{"d_model": 64, "n_head": 2, "n_kv_head": 2, "head_dim": 32, "vocab_size": 4185, "tie_embeddings": true, "init_std_o": 0.0123, "lr_mult_down": 2.0, "beta1": 0.95, "warmup_steps": 200, "decay_fraction": 0.639, "final_lr_fraction": 0.0, "seq_len": 512, "doc_mask": false, "train_tokens": 82180000}
Each number is 128 + 24 x the weight over its row's rms, rounded and kept within 0 to 255. Layers, rows and columns count from 0. Numbers have three digits each. The size before them is the row's rms in percent of the matrix's.

# layer 8 attention key, 64x64, rms 0.3, rows 0-63, columns 0-31
094:102161074144155101090119163117096107121153114142155166107132114073112137142122121160139167148130
099:170118125159083126164144123127165118120175112110086123115108112127139097156115110076145138146094
115:167148162138122122120167110132079164130137102095121100111152149123162106114122120112165106145097
093:146107139130119144145149166125145125079119117117149106138122120124129104086155137129149166164157
104:124179123137121125139088152182116156124102110054124112141134158124075175157134131098140165144138
093:134107119144125154132081130129159158098118118136122127138152115105146079131088141135119144113088
116:116103111148079132141143121137115137164155135139091128144147107107116156125108126114176162136104
100:160133121171129110105128120126130117131132137148146165163124125161105162091147118095152137125084
100:095136215153151085134121113134100128111109123119151117114143100132147108120129131168169136074128
106:165146156124110133127113100090133164117104119139134099145152137121121164112110087172138155186084
091:146165125127130113121153116119130103087120107185121166110123108135177144136179111144115107103141
100:164142165129136151081152193107134129092133122136158132142120131080137134115138125114112108132131
117:177129107140094144117132102127111183117180162122093133123142129117167166120135143125142159121100
112:133159159131124143134127101121126145125126106098127158112150110150131112131115148123099088201132
105:111188071109171106142153103136122155114120148111113127206147128135116139132156126105142112122099
097:135136150105140173096087109133101152143127145141122111154126146109152169122119117169134109113135
098:114123179122136120120128129136140112112122076134108118094134114101101152153144109125129089120121
124:124137150122162110116149061124145155138145097091103110107114094145182137084122137128103131171134
093:108136106148133144111144150140080130098159157125126133121132164103114161108112115193116087130149
113:093150129132151168087147094200130134148126129127107163114115128132138142102135094136109138166099
120:135144132127160120104119145110133142115145151114111099125139101118098158139145088130142114165086
094:124124132154147118145138149111127152132137115096089166136182129100101101118154160096097148126116
109:119113078121091106137153112109182147106167072123133135130144152138084128128096135133159135138100
113:124171149160123113171100106135141086155153108107125145113105109138106127131148109100121103143164
110:131148157117166116147111141106149098134131122121162097151135107120102116128108125170147121121145
089:188123062118132119122127151159144135115123133138088122121149104084140148137112113163143146127097
101:109133159095128122109115164121141129125080108153127172106106146129174168142143142132119089111119
092:122098107096123121141100134122123128097174140106118101123122125120205144094168102140152147140152
092:119124130151084125150186104103136118103160147106143089147191111129116135157159126140149103120096
093:143131155163084177106108148128156150112113151142108169112117131109145114101138134143082130126166
104:181096162105082098153124115124135144110146135109139116110108103126155170147119118145163139133123
107:184110138144122168121114100141109150143170109147124116135144159152106110166145183134092158094127
089:139156174119121111163107151127138120140099087150138130145114122118110114137115087154119128135157
101:127134109108137127146137123106110118118133136131124107135170122145105159127127070141149130116114
096:121161093115147150112146056137155121126141120136098138103159103112118096153153149129126107120104
101:099152135090140170095124106164135113101093142115126113182084115114144124137165129152153106124139
096:102090138184120129119151111121105131110169093104179114138136144100139136149128114129139131149111
092:149116120152126109149143123134091095124146131152135148200121106111122132138157130158137068154128
102:140193122104145130105130099151114168142188131089163132130164093149159123111150126114112170109100
077:110152146143095140145171142098132119146139092150145131072128139075114131088098102172154132119119
090:124123115137131149148090145117167117126149139110108097162127124129120180171121162120153118158108
095:136134077103152117103120198143094131148129150139156155146119140132146144166111186155120150099115
085:109065146132158158124122131139142137154130117115143131133141137121166092133140103117108129153162
115:104122134100172107103144149148152147110159128108120142198123173125086092140112117192135128145153
118:145125223094119129117142135128112116118102139156126106113155125165153131150171095143110126118129
112:111129160112158068143131120134138134156148108117155154133148154138086128133099156127105102144084
088:129122090143105128188171134130138083142159170140120097124084124156102110154104130133132095123141
100:077125100094127138128105136094144139182133110117139156148102134142126121129112104150151105122122
099:102141128108139122136140122154085128133112121118146157145140116122119134098086174131143138156155
090:109167154159104135136150078096114131135166118072141132118157165146124115137113137109135159139129
108:129145186122164139094116100144150159106119114129132121095139092138147108136104123110133135139085
089:151147151112153081138157074135108116119152114090102160142133166110105136109096123117079126157110
097:156128062111114147127158114119140151174136143134076118124165139126122130124134104136072121124144
090:143122163095114121143136111158123193094139160172132111111154114160134125104129118117128172153128
096:134139122086140146092114166196097138107141105148136154133153119115126111179111140118128163135154
110:104188085147157115105114107112151136152103133112104137141105162126141078111111159147124112126145
087:127113111108103127152100138142103141172121157178135102145145181065140118119128159138126125158113
085:118142157129149150131096121114112075106097086156170096125126175128162136129122130162123134105147
097:105127112147143101095104124152156114095110087089153115125137153111088134129154107150112177098153
086:068165149119172090132125116125155151154139098096134118118086135116141153105114151096110110147144
088:098148157127115100134159100091142159103110085114118132139108104086143148155092097113098142119138
119:118126198145120148102129121110076142116102104162136133135126133106137115096089115125115150122149
087:154098105151145173155117186102169146140124140112137145147127093128084117140155138093134118108149
083:137151122137106129120129124137145147119180164154125103151140099130116099129121144119137161081129